Weights of a small transformer language model: a variant of Muon for these matrices.
Each number is 500 + 40 x the weight over the matrix's rms, rounded and kept within 0 to 999. Layers, rows and columns count from 0. Numbers have three digits each.

# gate: layer 2 MLP gate, 704x256, rms 0.0582, rows 163-229, columns 192-255
# up: layer 2 MLP up, 704x256, rms 0.0583, rows 163-229, columns 192-255
# down: layer 2 MLP down (transposed), 704x256, rms 0.0584, rows 163-228, columns 192-255
gate163:506494494488486518495461458497515517525498518517515520515500543521527513477539492503498492484498466515524485474499514497519483489475522497493487511518524504504507516511496495530507462515507534
up163:485549511535442542455529553471479462545558465492555488544522520543511486511479488519462522517485514489505489542491478544488502600506481519526458525546550507518487547515582477453482547503534541
down163:502514503530442529462539525487480470535521481491538472549536499534522503516490497530469513517481537494515490528504460528492506598499478508517482543545549495522491534538590488472496521505535532
gate164:500420501479572500528497513419522474528526507487513420493518489477502507441546540499546541451463529479479434461461562513554486480414466512459464466513437454503506470502502509505482511545504453
up164:487494468489461484520509492541483494455529438533560480523501506489481526544484544455480567442539485580416532464408443529463487489568497475477511528522437507510467511532570605556553432441437594
down164:484511481480486490499525510504472505464556443534549497508515489515488540543492537471453550442543486596446521494459487558509488483475478484487511469543447465487469484497564556574551457475455583
gate165:516441469485508458463486525475531508621500493494531519456449514475488444531498492482452582489461483528568562508462480427476525482541537486418462454485477485538450500545425466590504530440402488
up165:517499532477532524522460511469477558475495510521494459491504495482534527425521537443473498539543503535469434476448506484521526507497550515508493429488491484507475483529544540481519449467513451
down165:498457503465516526483453537520522510565469485515503471429499522504480491515475504481468571493502495527530522490448490482485520497512584495492464466451517487516514452560456508569526478453461450
gate166:565539456468405477588548492485537512493499528487548496513523516535462547507438531535544494567474549482529549495503516512520494482429556526568509510540487527635528394520484529533486572562460550
up166:494505481514502505509474505487529523502481526484501490474462503462511497457524542460562499501466493499496475501439504499493530544492533514499420497524508459454501528556535500495509466500503519
down166:543512442459397489590548485519538512484487513504525478502496516524483528519460483516531528536480548479529532525498523478515480521449552523581546517534447502615529448525514538531500569561462472
gate167:446483500498587501537559542472609456572590485489516490528561546517528434549462497482529547517467528529516540512478552568505549492562456528469494549555422458501470484412550533488473497530483626
up167:484496471490456506510516492501514495515518492492506531502508513498545518528500483483487491479465522479501489570536542492555516507504464464501477504471526548479520508475501467475513477493483517
down167:555519469480436463471444454495457506441440512506480518471439492495459547443539501507506467512507482487528469519520494437505457509432515472552508470497549521477552515567448459497543494435516373
gate168:551465511503461522457491496549507534490481507537530523477504509522546501517490485502523521515512478505535469490516446458480502518549459510479521467525513543491540486485508479465477525489500517
up168:478575446464508538515499522473561507545522473529442490399521508565541489517481501470496575408559524506517500459421492571470503581561527384504489543494515549502540523558535461490425553398527538
down168:487550467474500530530502506465540523524495493507448533433518485516499514517472503472492527438562514484524516464457497531480495550546523408483521526485508530518532515547520498502452542427522551
gate169:546440511480484478490482482495475516477500522530496490479464497505510478517485525520477485458474497486518522474505471460496498490486489480480502465497495500524493490522496519485479482538481536
up169:474536477498494516538495575514494541478475413456512496480524538435445478473516489520527483447512532557499537438460483462424489492467460473431490564533420496513525556551519428507467504506503504
down169:483531494488490497527501566504515563476495411471505515480521532442460463474516508514518485473523509543507523455465493465445489488484456471446487534532444498525518510539524448492479512500497499
gate170:379519329600611579651480519469708457563595457499592427562555653651514535374580409474452548459459586503393402262355390631524634393420609599378470520424467555515462514444435482507524570336553426
up170:544426690409502467430463493507560548488610528485371481393504509505524483536494618520524437504485460491513469485493526487526515592510399432517553454580545458426526442546518512537515537552484549
down170:563521529437459358432507436507408483484449408508343614513470387422548401606464526566531477436506555439522569645667585482519505591511414454518606601597586395535540482468497502552450547559487519
gate171:509516547522427440511449617528533507505533458459450515471516528545474483493521477560559490524504458507573448477506446557490477401443474498545430470506462456470561515445538547487531536466462482
up171:447577546489489481538487479473439582531542533467464481509535563519535508449496453523516474507469472495519538441527521480533479446480538493520530426525448555512476497492565502484494552498484514
down171:549483527499443431551489552500533463520559475444483533472517516502479461517542505541501458507494500526529457518457450444462504395437463532494429474508498455518493508514522551466505523464456502
gate172:468522487532478505538481511525561511441486569531538522491505500546547510545470465468515462490531526493486497473469486526569473495440460561511510539527542523489457507475468513523469488506530574
up172:443495499493475451581542510511542454537519467509500508455435511478531563542518525550587486536482500453568563451508484539404490491535574557533629541498487438515493535453503568437509466547482489
down172:485485484539520504588539511532527414548536467496465528446430459451534590515535546558555539508459477466539587425519514542418476472546551538519628528482517409506508523482541584423534528523501523
gate173:469570446451531459560479546545474492467436565430479499503539491514479513431511459482584531515514496458506435506450494509549500516478515513530492543508500481510457454582505502510548515478605532
up173:448569496513608512484459540534434531551504501491441477458513445544431480551377510539529543538523534456580529498457538504471588516524435553540514453481513553477480484434475471394393494477451545
down173:459595453518553514472473537481467540510480552511463517431518411514396491572410538570544542512515540452554489467446534526496532565508463587556540458559499491525502515392447471454433545432426542
gate174:546590486462521510560553385576547553534513548542463505519466500516452516473404504468477530434503486508415576608439556474506578521543520481497465459528485472451503569470531398545467585546535429
up174:460562519491546526547533530509492454548477535536515509511540516504489501504453496484484478471517468480446511544518560525497563493503500530478485552500511511474486592488483447476492535529524486
down174:453429511495482467453440587456491467519504456485503521493527504502521464521553513525514455539498512481576432424533446533503434506444516490505514532461522541530489456544481543489517451479477572
gate175:466519516499469529510508532531445509517504534487521502511526499536484519479477480486527508483532433483491510523438501529530467496495467467485497494491485489454451507483482529546459449491499509
up175:489492481434535416508492429474463486443497500431448474474438591490569410461434515506480495462499524492473502397482516411494509499469570496543505535463451481478579464546499397495510575495463442
down175:475491493440524442494486456484472522415472551441467513486447557468530420468422517502520499447502468454479505422455515443518512472448552508554497540467455510473551504524479427518494545505466451
gate176:478498502502483494485506491507503505486510498510489489496501512504512513484502508481480497512520480500513502498495483491505490506509501485502489497508505504520491506500490498523476508509507494
up176:480508557492519509484513472494481448487458465550479491498504535556515559461442502522555520476572505493513463469466490481473501541493510534524535562561476488479476540519499539514471525499516543
down176:490489548503507509483510473508483449483449484536480480492491531539506548463463512498538517506547499508522472479474477494491495532501520540520510530546471494481482537514499519518464520505510525
gate177:506507488501462513460487489555461529463449530513526444498519543478508493508510515527502553554453465570556585484541531520445481476501468529502530506549508487448512485495412562541527472507500507
up177:485510409470511473479493503511567525464503537517500484457452571510521502520564520525549481552454452553577498465421554495452499511558498502528507467503504536543478450520465530487442545583475466
down177:477546425454518446520500527454555514488539542470486507526435494517510539526554451521504472460467494498538467456440491502492530538542511487520486481487453544521455512531512492471456570563491464
gate178:471513511496499482497493501474497534523490518511506514514506501501474512493495503503478488497503492523520513490498528521494507505501510522488517494520473504493499462498491515505511513507516510
up178:475534449501538490495487500454541520556486521493517511552517511544497522432529500487514508492564521488550544442509513483512474496536524492475533489520495514515484456502507455461511502511495468
down178:468520468499518490501491510478530503542479517487504508540513526534506534466516492486506497491542528479553527449508510494520504507553515497482492498525486516509489485496501460471513505522504484
gate179:480512521519478537468467497603539487496505499542498525495491523542490464504515570507510540475473481475514481470488469530507499485507490497567453503493498514534537537548471476522480548515496442
up179:479455415453446523527515457603486572445537457560422475563482574540523567546472488503473430427478443490513509502560480405437489403453469473597492447489544438482530522504592516523505574521462428
down179:486435433481499515541537453541510570459521472508426477538505508494521556533469501482468473449496484493495498504558510465477519418445510494563489456475544471500515520501577537534525541519483461
gate180:488493500497470541484471497512495525476491469503497504499476523486515503487506514508484520488485501530494485501531518504511529514503492476529494526491466522511512486489479519485473539540487481
up180:496508513545498512549512457549514499501478471490476495429500466505450504522494498441510540517441520535446488483513502487516508460503496471493486513506548461462422543488536581423534530552466519
down180:493498526524492514544494455506508515515478478466483497439510491497473500519511485446511532499466509552469486487528508489514521483507497479488499518506516476475427520505528559448513521560466506
gate181:452516472529477506531582497512524514523479541494533562446522479532500531524479455493505501481537438500508557504533428510468525518526415462480495477556488536486498595465492471509416461529475541
up181:495512518517545494526521467486456525551491488475535449518546530427523526518536539512455550523462513445517515539454539480458497442544477492436514517496516500529559414549520438458572444502543442
down181:512484466522494468515484499550555474447497534510475496539462518550518461471454514515517454492522508507457445447542516523565512583460499528573499471522478510474433583455492582519478521451413559
gate182:526504382496533482407489406518487481589462560478464589557492514594432444554541448559473495586531453511493486527584490489461459509558550579450521572597485483468504338466546490461594413383473458
up182:491491465498507466444518515491493456542516547520538514536545483512492527529540466520472476527504485471487479526558442497511476494539495462460542501532482476507478478460545498533546446476489514
down182:474479580491444510540496598485513486441516504535558440446498459458521579458489518438459534444499511515506535486439540537507536486492511484578551448439503492505485554525508513532390493597494502
gate183:534614497523514462426486564490465488587529455482553547581412500550486474495457481495433397464523447450361469509378597512470501533506547546568400454491531478509491422462536521498577471520454559
up183:481488468528474481478510483532530495537495551459528542515544412544489521573500445529452495540491503469522476483571534498510484481498477523473505554454535524534518466501441497538511523510494543
down183:510443531493509545571540445463544507402494519533476448446561484485501531510535514502562575526460503529593472490582449473499527473489481505491524545496512516497517583503464490521468474493517411
gate184:500505538519471514542486490520497489517477547511483502491483490509496494533556530555525561496508562543433523458441442478457509446527534519554389524528480496536470461477481504560468503528467555
up184:545477517497509481484495498536428442526505531556485509524483538526477469510465489492505493537495482491494508511499509525504475507561553483541517537468465523499512513471504541473506482463569478
down184:541505488504539502458484485482459494509530490536493498494516558503502472469445482459466516507491486477543483514556515514542440556490517511498560532465458496475531535537498545430490498473541441
gate185:450498506507417561481501459429490456473456519537446397512521563464541452485596514485489559545422511566456527459416467458552413532542501490565557475461461427494505424514549535424477457518564479
up185:463507522494600494551485497533505523488595472428588535557458474527502460492412485507493465436470514413462520500521532588475578528465465492512404528486532549516493548479486399521463540495547464
down185:496513480546523578530529446506463555461486524516497446515497597463500436469592487473502563529408486596473510471409455483551470547488552496558502476478462468483492488535532536430492467520484445
gate186:468500469462482491496535574479467523529534492529455548426470508550544454467501465550488483480575480541494495523514477530510484473508522542481509523524522500511512466484521476531474518484499475
up186:490531454515511522485548556531467539495539483581474514481486470576498459492504463555469512478526515552513553523488494496434492534543483494470604527468552443483502535516544523484537551480527510
down186:503521535505505511495523546486483503498585505560503500468492448560518452503519490545481487509541496530527553506476535477473483542567474485497541483440556435471497552522546537489515530480538514
gate187:501508500511524490501477510544473522473501482488515487495453518498497499483478525515484480486481482484490496477498506508505504528492484504494498491521478523515469514542505514503493503528505479
up187:575398461480397442477514568386523519400460532500502573551545499511490479538354493543504589465481539571513494563462473392573468519453512465506509530446489448499447461475540511522557530516469384
down187:572449476509418465491492565454509517422479530501497559537529507505498489529410481527512560482475519528506498560463462415526484508456494477519511529474477447500474489497541493512528505509483418
gate188:506474472528499431536501449427552434570516544561498507531471655407492538431482536472515489482634546535443416534498598501495503474484543507433499530569516456486503477449523491574511444542490430
up188:569532425550535498397482537458547572495483537500516516438407507427524573496459459521447457521529560507487540428410572461437430513555565594469474555613523528534512502469480414573436469560444463
down188:516544424525530492409536548523541592438459548509517531473373463457551590512468410484381470485493551491510570492420482432444437487597567564480494472558536520520483511501540402557494540560486488
gate189:558576579471535516526489412494476549433555510477570547454443512477480564534470549545498505564439494474456545561553561488448483505476386475549518504495558528490494451418485539572557477517492493
up189:452526459521530502495576490488544536509553553455533590487427475485492541538503539493507479507491431484436544517523516525449502519572539503465516423455490561530516500486442523542461445463477524
down189:434442415486477489467523528460544468545465502453465454536547456502506481492505496435512483446547506496477547435482466559526475499572556509458507500443452489542557548538504454502442464497480521
gate190:548467528513486445445421532585493489533533526626557567532403482512641456526476556450442503463427523528471481539486546453462489405537444484550518568387472478541504498455496464547435492475414434
up190:573518479523483465480468441514479523465535525608615569478452567517515541600556470487458466510452539479520491558498521550463505402502496475500543519451547536454444527476494475525450435443435539
down190:569458463457550556528524430511455491496451510491547512477509529478438580522527474546516474474509556471435483500490533554526520449503522491433528441518556541472463487515562493495579482528507571
gate191:493494409509508558492596461594529578531531511457566545517471477433397439479404441504459463511470470464458488445521329532552519504510454501424480495496559498514496526457496422507482547458492540
up191:628460458571534479468526457547507533474455471491520534462544533479432424503449423519493465547480530434453468494454387478493508522480503465560440525496565418507469545499448444523484517463517513
down191:605449508554578464487471471514491486486431491479484477442538542489467450485539433508515463581495535493446503498419434455449500504460505492639480513550551423449489523509461453515523484464550500
gate192:491529521548549505502518515525539489442500482480463567547486466461532461520470524490481470502466462528492485480524513511538512448435501474515486554477494544561498497538514521480537486530511485
up192:574447445543480452538483592494512437515620506522507603563442502416483452556507460480499510622436393499456539484554465462573519494544548505459456578481430529651492526483519546378497459536540489
down192:519445442471501469531496563480540419525577507530502557526477491430499458546523450462499542583487416465463522498537442504520525472532515531486457508485454493612514509493490493463499445545545514
gate193:462524543429489510493434534538430493483495517547562462509489582530497558469543509511474529512448457533569450446568497520462414530503499482570467489463457439489490504500472492539475428542500510
up193:582529535458433559443421524460526529460432528547557572511535557507528467536491413577549443542550482482702409539455422533495531458501513415482531461513507487566518480527534506512426467477474570
down193:609535503513489528456416514444471553445435468491514593468536552463519468503521425573550487608519531478585422518378420515513565475475551455476462455527492484485516537499574509526454497457508563
gate194:490479497474525506508454508489514468491510468513537503473479564441472512477470475474459496479464480541495493483527483452512469481482493491500526505496525493505463475474498511498487491522498516
up194:545523602479523449452495506503563503466457453539513478537482466539499525519533490441475466495491542476538462521501503529455526505490506430531568463491562473497514545504485506475467535515498446
down194:512525590513501440442515478512541492509456483508512472554467477516522515526526495453490441493501519449541472522507499521450527509482506465521554448498546489500510558513481495487480520512515464
gate195:476411488538523499469474545521554523475482559475610542566491506506480467471450500478427460603481477584545533511500474508425550511529444522472605487568525509507505522512528421510591442465441483
up195:518530508540538546485557490554515469479416489529466620503485455542529443480495535494494533523559484498484563526495545471521538469517519511477592534484553528513502494523504481520493468534483485
down195:574553493404487487449583437484468498460513461546442504451501529434526485505586482474500508504529510455448484501433515479584485514469556485574494485423495448512494470488412574496433513552600501
gate196:525498557488501479522564478516520531502537517468518511527492499500488482509502508510514462504494486464529509509521504491533501513513490462481497471513487469504529492485514531503527513441534499
up196:493572466468520487471439535459526427561497553560521486520545553495518541477478510394512493459422539430507513513463472501461460551467464466507525542524511471417474479503554510556523542510451498
down196:496553481489540482475480527461523450546523537546522487507524545493528539492454537410491479486434509434517513522475481518463467552463473460514533546538507451431496495498538511582528532496453489
gate197:536468513533495508468474466505566546567538514494485414457449504576529541559472515456508474532519482489467523538476488489459460411480558501483462521487512522528446519430519613617479395436537472
up197:537476493499512509495469476490508518496479561546493474492514555457524450444476526513532528507451512495509521465532472463528501511467449496494541484523492504515486451522507542495515478482511538
down197:519418509495500515481462499533535507545576514525497424467467519540517482540428505481450468508509478473485488526526500473493469413503510505441487495509493519521482533462481552577499433442547469
gate198:566502461558572446503550542550441510515479415461474517464524488585527467543542465569510492535442440542555491514529505501480493517534549493445479473503551514427485455530513417490489437553464491
up198:473506561419483531465466465494480529519576485489537507476466491431438543509487501508504548516567516553472543477524550489510503533542515517491467574520480490504510453450472555490483528532451515
down198:514533510483505413541516536526438505535524456462540501476449493568485517549443485584501506515495424531505542502555569507497501528562543483454512510520533461459456489507486467520450448523480491
gate199:483506538521484513531523473493468518525525493500447506509524504501521534485454470528519478512498482541478472468494545448522488497490518509532524536515474496510508490492508514517522530486537498
up199:451570580481431464516543552545548543526490499481481479450493498516510501526505538574521477542507486484477464510533502440537531529537527532515489544511570560461499520586460442560475487483543491
down199:468543591453429466505562553568557551496447503496470461443501522501492447564531580565551482543501533462490439508543510461546536507536518538535472534493539564466506537574487442541477468494521479
gate200:592467493570591520501519508454602526515445465500388506564432517542470494461479577520564496454441500497573420455545524502501524526504524475518526548619507555460446502503459525460504476548553483
up200:386425482498524527499429452522444522527440433443514528494425542525525468506491509522523481384478582541536422505466500606562533464527483516491584491543542553503487489446488449618527611475606401
down200:419442491521554534526442425528443449508461432441578526500440524557542463434562537518538492419509587511532534478431531588499515518589452483531555489486492489467468473413505446563480581474552460
gate201:490487507493486508507497489498494508496500505507499499500502525494502479495499506498476504498500502517500494494490496493495492497512497512491502508510492501511493489496498514506503507501503508
up201:510499498542527512533509460463499530480455472479502479481549487467551517521511506492443537504450506514536498488490503572513492518472526481491498524505538479539489494513450500521537508500511487
down201:508492500520516510529502472474500526488456483481498495486531494469522519511508498486464526503476496512514488488494497550512490509469523487490497518513528482537498493510471509520519513498503506
gate202:581515550457526498519502485381488591465549484495535574526471518489543520503435593494545482495547436555506441563519651429488492512499503529535481451535539537473485468430454451583513511476441497
up202:589517508529382479538522452522487443572531518450505464566468510511461500480563531455549535563482473607538539411470472535500443465537451508501448463424509419550443502500440511469498530545546485
down202:565472510509390496511504463487476499527501423494535427520497533558509464463507485478513476567529434554528531434514508513511399541497427545547398533438507515505551501561518534491470439527569515
gate203:522469529514514512455513490520477509497525476490487480500473516504525474473542542506493494520500487497495497470529539503496509499491484467486529515489489528493511447496484510483493508504465502
up203:500594504691462524633513493534475388533495528428594518503452466500471501444422546565455434607539498511484503526513427485611504452494454597471473528499472484638450444472475507420446487463516550
down203:512558478638484489568502499528472395530501499449590518506489479517507513469454561546454471571543506523516522547498437500580485477519464573484495536478463484611441477467500511450458490470463499
gate204:523549489525405486520435513445466466507469513497556414470501587494506525452496485495480493504477525475468556446453475467518548468516542455494477439494475503483487487500536471464478501465514524
up204:494529491469482464439482507469570550538481492441488489479554503543403488432507508529514453488568533467521502463548479505510445546550523553525494447431477517525411506464494515487547529520450537
down204:482503479479506479416486493498584538552474505476505441458568498525406522416522486527485482527543526432527489453490526480523416547576577550549511438426480522546420510532506500467579484516469524
gate205:524517461473507505516438525519430498532476504544549478498496590572515498531526490461443482505454474583489525479492513502509460476536466480511477536467529474511453518479498444477466502455534500
up205:553513549575631478442490427554522524552542474429501573482407473445363501509495478517469473502539576471545492532498509533521495526514465480535557527505517549530506470517513548505416599468523501
down205:523531521533576459447499413525525540511540486468514562501442441467395521529500497514474529511537567457527520519507511575553484508523481510536576478497495536517508435535487566477465586509534520
gate206:484434445537519393470538579516528530506508455461501516526481482517483444508527473532446554506420419526514520494408419504536560501455429432520415453531469450536538490478471506508435589466404467
up206:478539390532497368522488515547546531553523500517487519515484493521464464514475463517529510499454521528520465517547477574522479486507479454517473460447504461463528545486522521492474507450507482
down206:516523521506471521509510459490501516521501517522498481489505506536537484539439539468573499508548550481495388525574549550496468499542499513523538519485526523461477473556533529449513413521572533
gate207:498549570503468493563468515465503483522517545524519467498534504508489493449493499481459545544485467518469500502539465469489463498522449478487540478485451489507457487486527486467507493455479521
up207:551542468482444535489514563462554561501501475446471556461543533502476514510511457491456455529523483516538503483530488550455486501466516564490574530480515572446461481470485502524595459508420554
down207:535523471508451567448515526465551538466479473414495536482519546482486483515508463463498430518509530502514487465521474499456511529464499574473509508490519546463472475491486482495568490519417519
gate208:511501487477437489490526513448476446586565547382427435554568474503479458514598498407554494530577480486489412490430462521557495498485503537587399548540587522518483438509464448502533532468519502
up208:502522432600554466489537477467523509519515491547422479515588435462546520460524558416500482562494534462446547487512516514506483526441510557452505552553527528512478537556489450521557535464518465
down208:468524488492547423539535501511493576538444499589403490485499514535574534435532567497481511545513587517448546501544526539557496570400470498472484515523529484486494589572552458552574420520445542
gate209:487523506515512509523472486487508514511476515516497509517513487486482511509476511486503504469497497506504481498495527508502495502480513524499489504517522512507467487523498492489507519486484534
up209:484567505475375563499479546494477443487448467502537514537470482565418478453576401490518461570489556481512423528524474536500497538473496555519504533500553491494508443546431552443561560493457565
down209:496556507474415563499463528489489461517455479524521504532482503548425493483555420493501459550478518494522439522533486510476494507469489543503490546511516508517516500541451558456550547512451570
gate210:482440455365516484488495492467433513520519474525501472518484554503545484516499445503467468440519506558540408435451542517537451535515512497454497525528434483532455447515447494469511559465532604
up210:486511497474463511499508516382532526403472417499465508545502526371523378484430499494494503471431563499521493468433507437451501516494559444535498500493457509538556503441559525517511488578592481
down210:493571459437485502535542502415518530455511449495477497546525505391531390475418503465576545477448485420490455475481485447410490463526567436529501482487473548507535551437549543516475501604565450
gate211:529558509504492556410446567392463505486435477444454459566512551499532464523483451504469502563495389490522563550507516509527460530584399427467470467427532611455450524475434494496497472572474548
up211:537406517558479558537605506490528541500417538459457458567466447435481497557525460535533547514525549546506505535520504499451367551533481437502522539477483520506545454526519488499522539479523616
down211:548438529580415526571563503520588468513537538446477482542468469536466521541540484535487470378542532471533562545599552509497444507523503469560596540566516456506512364535491438552506538418519503
gate212:508516443502488499571404503465502499547525549467434510530551497444502533506534495477550441500514492544398492452544461463529522466465555482449496541467540515489458466446424503505530455494406555
up212:459513463467510465514480403510515462587450536450438571469436484467467521419552543508491486485476444506477485414643418538487497436531502396507457615496515513418552482487497511482527557555473532
down212:468501448447494451477470466462592455567428474505380577496481506501482525391527574507451530456487489481553473440634447568504487464546483405538512594472501508423603471487500470484570583541502537
gate213:435579488507548528469497550571520487422472468502542550503459508517551479482491489463544543548440423525456525521528485544459556422477399513548486489411573560472486553515447411517503480540467452
up213:461516543631450518531547557478463516513620460555560505463591532488555514534510445580446359418536541392456446423567545472444450559563529582475601565589380432468523457494502533464553581460524514
down213:442491479592370494562523597502495564464615437466589569532584525458545511576516490531484436419492481438464476499552537458438468577557512541485532519523453418442516536462537525449548621486524487
gate214:484511483510448424416539519461511488571553557511472494557509510454531393511434522498423498493401468480428617590401408458486585490587480430477599478440476493554567530520546569511498526379546485
up214:495578491532422446497535483446495496527495650529545492494587585547497454473569467490520446467462515489438610549374453500511545458543465412469585443419478503547465535480572521533506535467554526
down214:536448525423513585521530447519480484496433464464542437484560598564493573493573512532616473494552541478462396457496552592536491491482458539467563467492497468536488510501522455495589443626492562
gate215:427477473503474507555508531443603485476465563419512478457471446516404438449515505409423541515465490506463491482507457476585460534371581536484485422433514510442450511496449445570447538502501484
up215:478458520524492558492479500514475508487504508505481504466480543513516489533493504533517500500465498516526522443477493441472479493510548461508469481497454507558487454542522533487463528484515496
down215:428482476519500538539519508500529496480513542443498502474468494504443442465525511443451544536484459530502529474516484480535465520439567515482493474452506529438456498517481468524448513498495506
gate216:460470455447448506465491494431524582486519567479566515484554383486484451460468675545475600425505599408455553501476477518566577413445503562417469466522505484399480558460537555546571478474426504
up216:562491480593451485582468536515567458454465444558460448491430530564552580468466285445564391434490494483509457518501528501589464509516427394566438504495452516578442422536381500524459559591469493
down216:549483442554439470536528496490495493443470444573489475494485453532475569448455379459584477409566551495456428493493597531505455476454449432550457485560450549547442495587421565566499523617432464
gate217:529450492460476474502491547573515514426538471456444504514439501520568516477488556532551550516508514494518502489509516565508436487452459462515492497467487479472521532456467531466534571490497469
up217:536475479509506523437576590458569499381512509563351573507516407528557489555473509546606524529456566394512524538486518598487391567591391521540470463475408471536504527504588505454565514506427568
down217:519502459485524520465602532462572480454516502563424579516528391524531463535439549530559477500487561417521555533471525556509448543557427546518464477521417479541480513506608510469499523517416605
gate218:436408559469474499450532425472456527609495594399492469513498484436486529514425454468470461469544437514563594474483446487505493537569452494450544559468412491477515556512532454565490496428514477
up218:511490497493482471561492502498517497447488429492553499470470514511479484494513542507456509523446468499503448501463524494483477463423501457526510455514512470481460475482470485487471487530501469
down218:474482575510522482441491416470474519555495542407507515520480498415479559489492512440443510486514457561526545480432466489487459508526481538490547506462442502479520533543505507519516492449501482
gate219:476487537500522556500543551520531482537574529468543572509602522608444478432468497556488461596501519480448537495516549445550487437492507509455437490457551519582452597494551534504465416461457526
up219:538514488459532463487525514526539540495515442508543553494513469509469503511438484521483460518485461476548511501533557564482490473504485523516490507452524538481522539489460463551472526485497460
down219:521511451554509477528459460508481527487431498538464459506427486438525504528492506459522490387510464514512538515497482498420483528472503471516516531528486520452526466499472508502504584524549519
gate220:519505506496517502558490472531502484439533519444534498468487574459460516497434546446528535491478479491503492458528482459541535520490449419488493557608512508525520485451456485513475506454561546
up220:528479530518504511527506478490489514523539507538481482496461536492510464430510509487475493486516538510518505450524418479492563510525529499529497462554489492486464469576538544517500526533500533
down220:542489520488509521517474483550462478459529508486526503511527561434480522487469534432534570496479480502512497461509494459517530525497471436508462526578520508529531466462482509490472523475510496
gate221:498462446561523471520559504513536496481471499475541598509451503562525558537469502501440485473487489478509452515462451492483488522509513496511505457436553471503496450480556453515481451476511456
up221:548433480570442532521553590448457543552496407553509577511501493436498496472521449542385463590431529552536531564526489473506524440511527458428526489445537460567480509444517486446537479498430579
down221:591469496499441593517508535457443514555505447568480562520507525410497510449513496555470516588467527531523540543513523484481490445523523457431530504455502475554441534485520469513523503544452553
gate222:513457499512528524442484513556484500451480518455492526426505487502533478504509591471530452420527506515502500445405568470523542544485525408448543507542550528554532479587484508513497516559554500
up222:428522464448481496530543497450540450471484556524409525480534541418417442531464547618492437496472494458487493615483461522507465593551497499526437548522397525435384578533510357564496561526492508
down222:519510496483481517557463460443532502478458562527416577471554565451523456539501584618519436488498546462462535579431479499528515529522470483507486564500444504523430513553484446515503545520487453
gate223:486495486490496483502507498490504516497508514511502482497492497514508500491509511478511497495506515519504470507485495493513483502479512498501496530505482487505488500500482499501510537507510498
up223:542515433501484497475526502527513510505479508478562537527547485537475480515502518501499453498466462527542545531579477561504468480459523468498521518482531496528502516546507545488468500506417513
down223:531508428500490495476518507514524503511483496485548534515526492529492477520497526496502468488476477524524521529574475544486474490461510488500509520498517503529497514538512527488468503505444509
gate224:489471493495512534536497498484586521520546440492544498504414526412458488392500549500566533438504514481459465470504419480540515466467461497513496421554473492479499513481475591513531549463519487
up224:511425590494512515571555495560475522462444458472546505502461431450536546560507528565458525533476543498475554564491455487443437450602431547459508531490552496445564528372506517539555445416474571
down224:510417544526488506536523489555521513477445503471487427535457456445556503502529545497501557566504498488578514520452444480503438469632431516478484561455524499424524519440475504517555430373474573
gate225:568458512452443526596452530503486494540519531459493466555427527415508627537510464588540478471481503541458561390459539498478341410518455500481488390483486422533501464405476487530478497550481547
up225:526509495499566470523507471531505574481480457494525508511515488502508525471509521487456514497521471522510458491449468549548468541461531512527493544506466520497473495543550517447558535495524447
down225:531492518476514478570495499532473515529490495467537478559479520457522582495551481545535476527528472522481528436484526532518387476482467540488489451501475440496483472446508464502486521542494513
gate226:539540512572471461561451460463533498484477545493499506513470522532502491497501509565445520515448454497500525477433496515508448483546569450504521477457452474493470559476547465473504512464510513
up226:467469545496436533453439481427492517528524426444544395575508494503513456541498527513520509529512546509511551574442483543426519488505533467600513487545438543565538535444508539517483544504490423
down226:490478526514474471467423481418474534525562429458558490576510499502513490554468538564503508508505531512481523522426489511441477510507536504568509518481425517544509553431497511491502556518519416
gate227:474479507472477504538502474515461519583469486460479430514569523445594469452493469505498509405492556494570533508508586472521552488547415490459487516462357493508515545482467463493461536464615482
up227:463488484471510506477565547502525506493469487473500525440506494493496486515499477516500514473480497487508484542475539485484496506523506513443494501446476469521544494480482473486500477478480525
down227:491475474481525501488512577477524503451498508526479498490443442527456522554524521518479526526466468489448479508492463503527473463447540529479521479486601474499506491521498515481551465499434542
gate228:508440510493504524416516511479552494581529508485527545538492477525446469446434523464480532542518569466497482462484509475433511497447573489479542568504584501459497560491469494517466404531602519
up228:494454532500485482504534501497509498526515542472503545464526462435445484508469511480539494485512506471522480554549535521519518488513528495487527528501533506457521538491513480498508495498510482
down228:474545482514463496562454496494458504411488520500463454470508527470525537563537462514521471480494456502501525550537543526554481492537455531536481491512435508519479452525517499512538549491435475
gate229:445475521490467502523481511522487510468496509528488489506501498472470518453471472500479516496459512487530530450509465485505520514484501491520473498520458501541476511523465521517467498525550519
up229:478459516513480505492549487513458512486513546444424461440415486546412523441418498547567521413493498464462533466461511436436436486428529524424424498503508488490503495468500433468413527485397493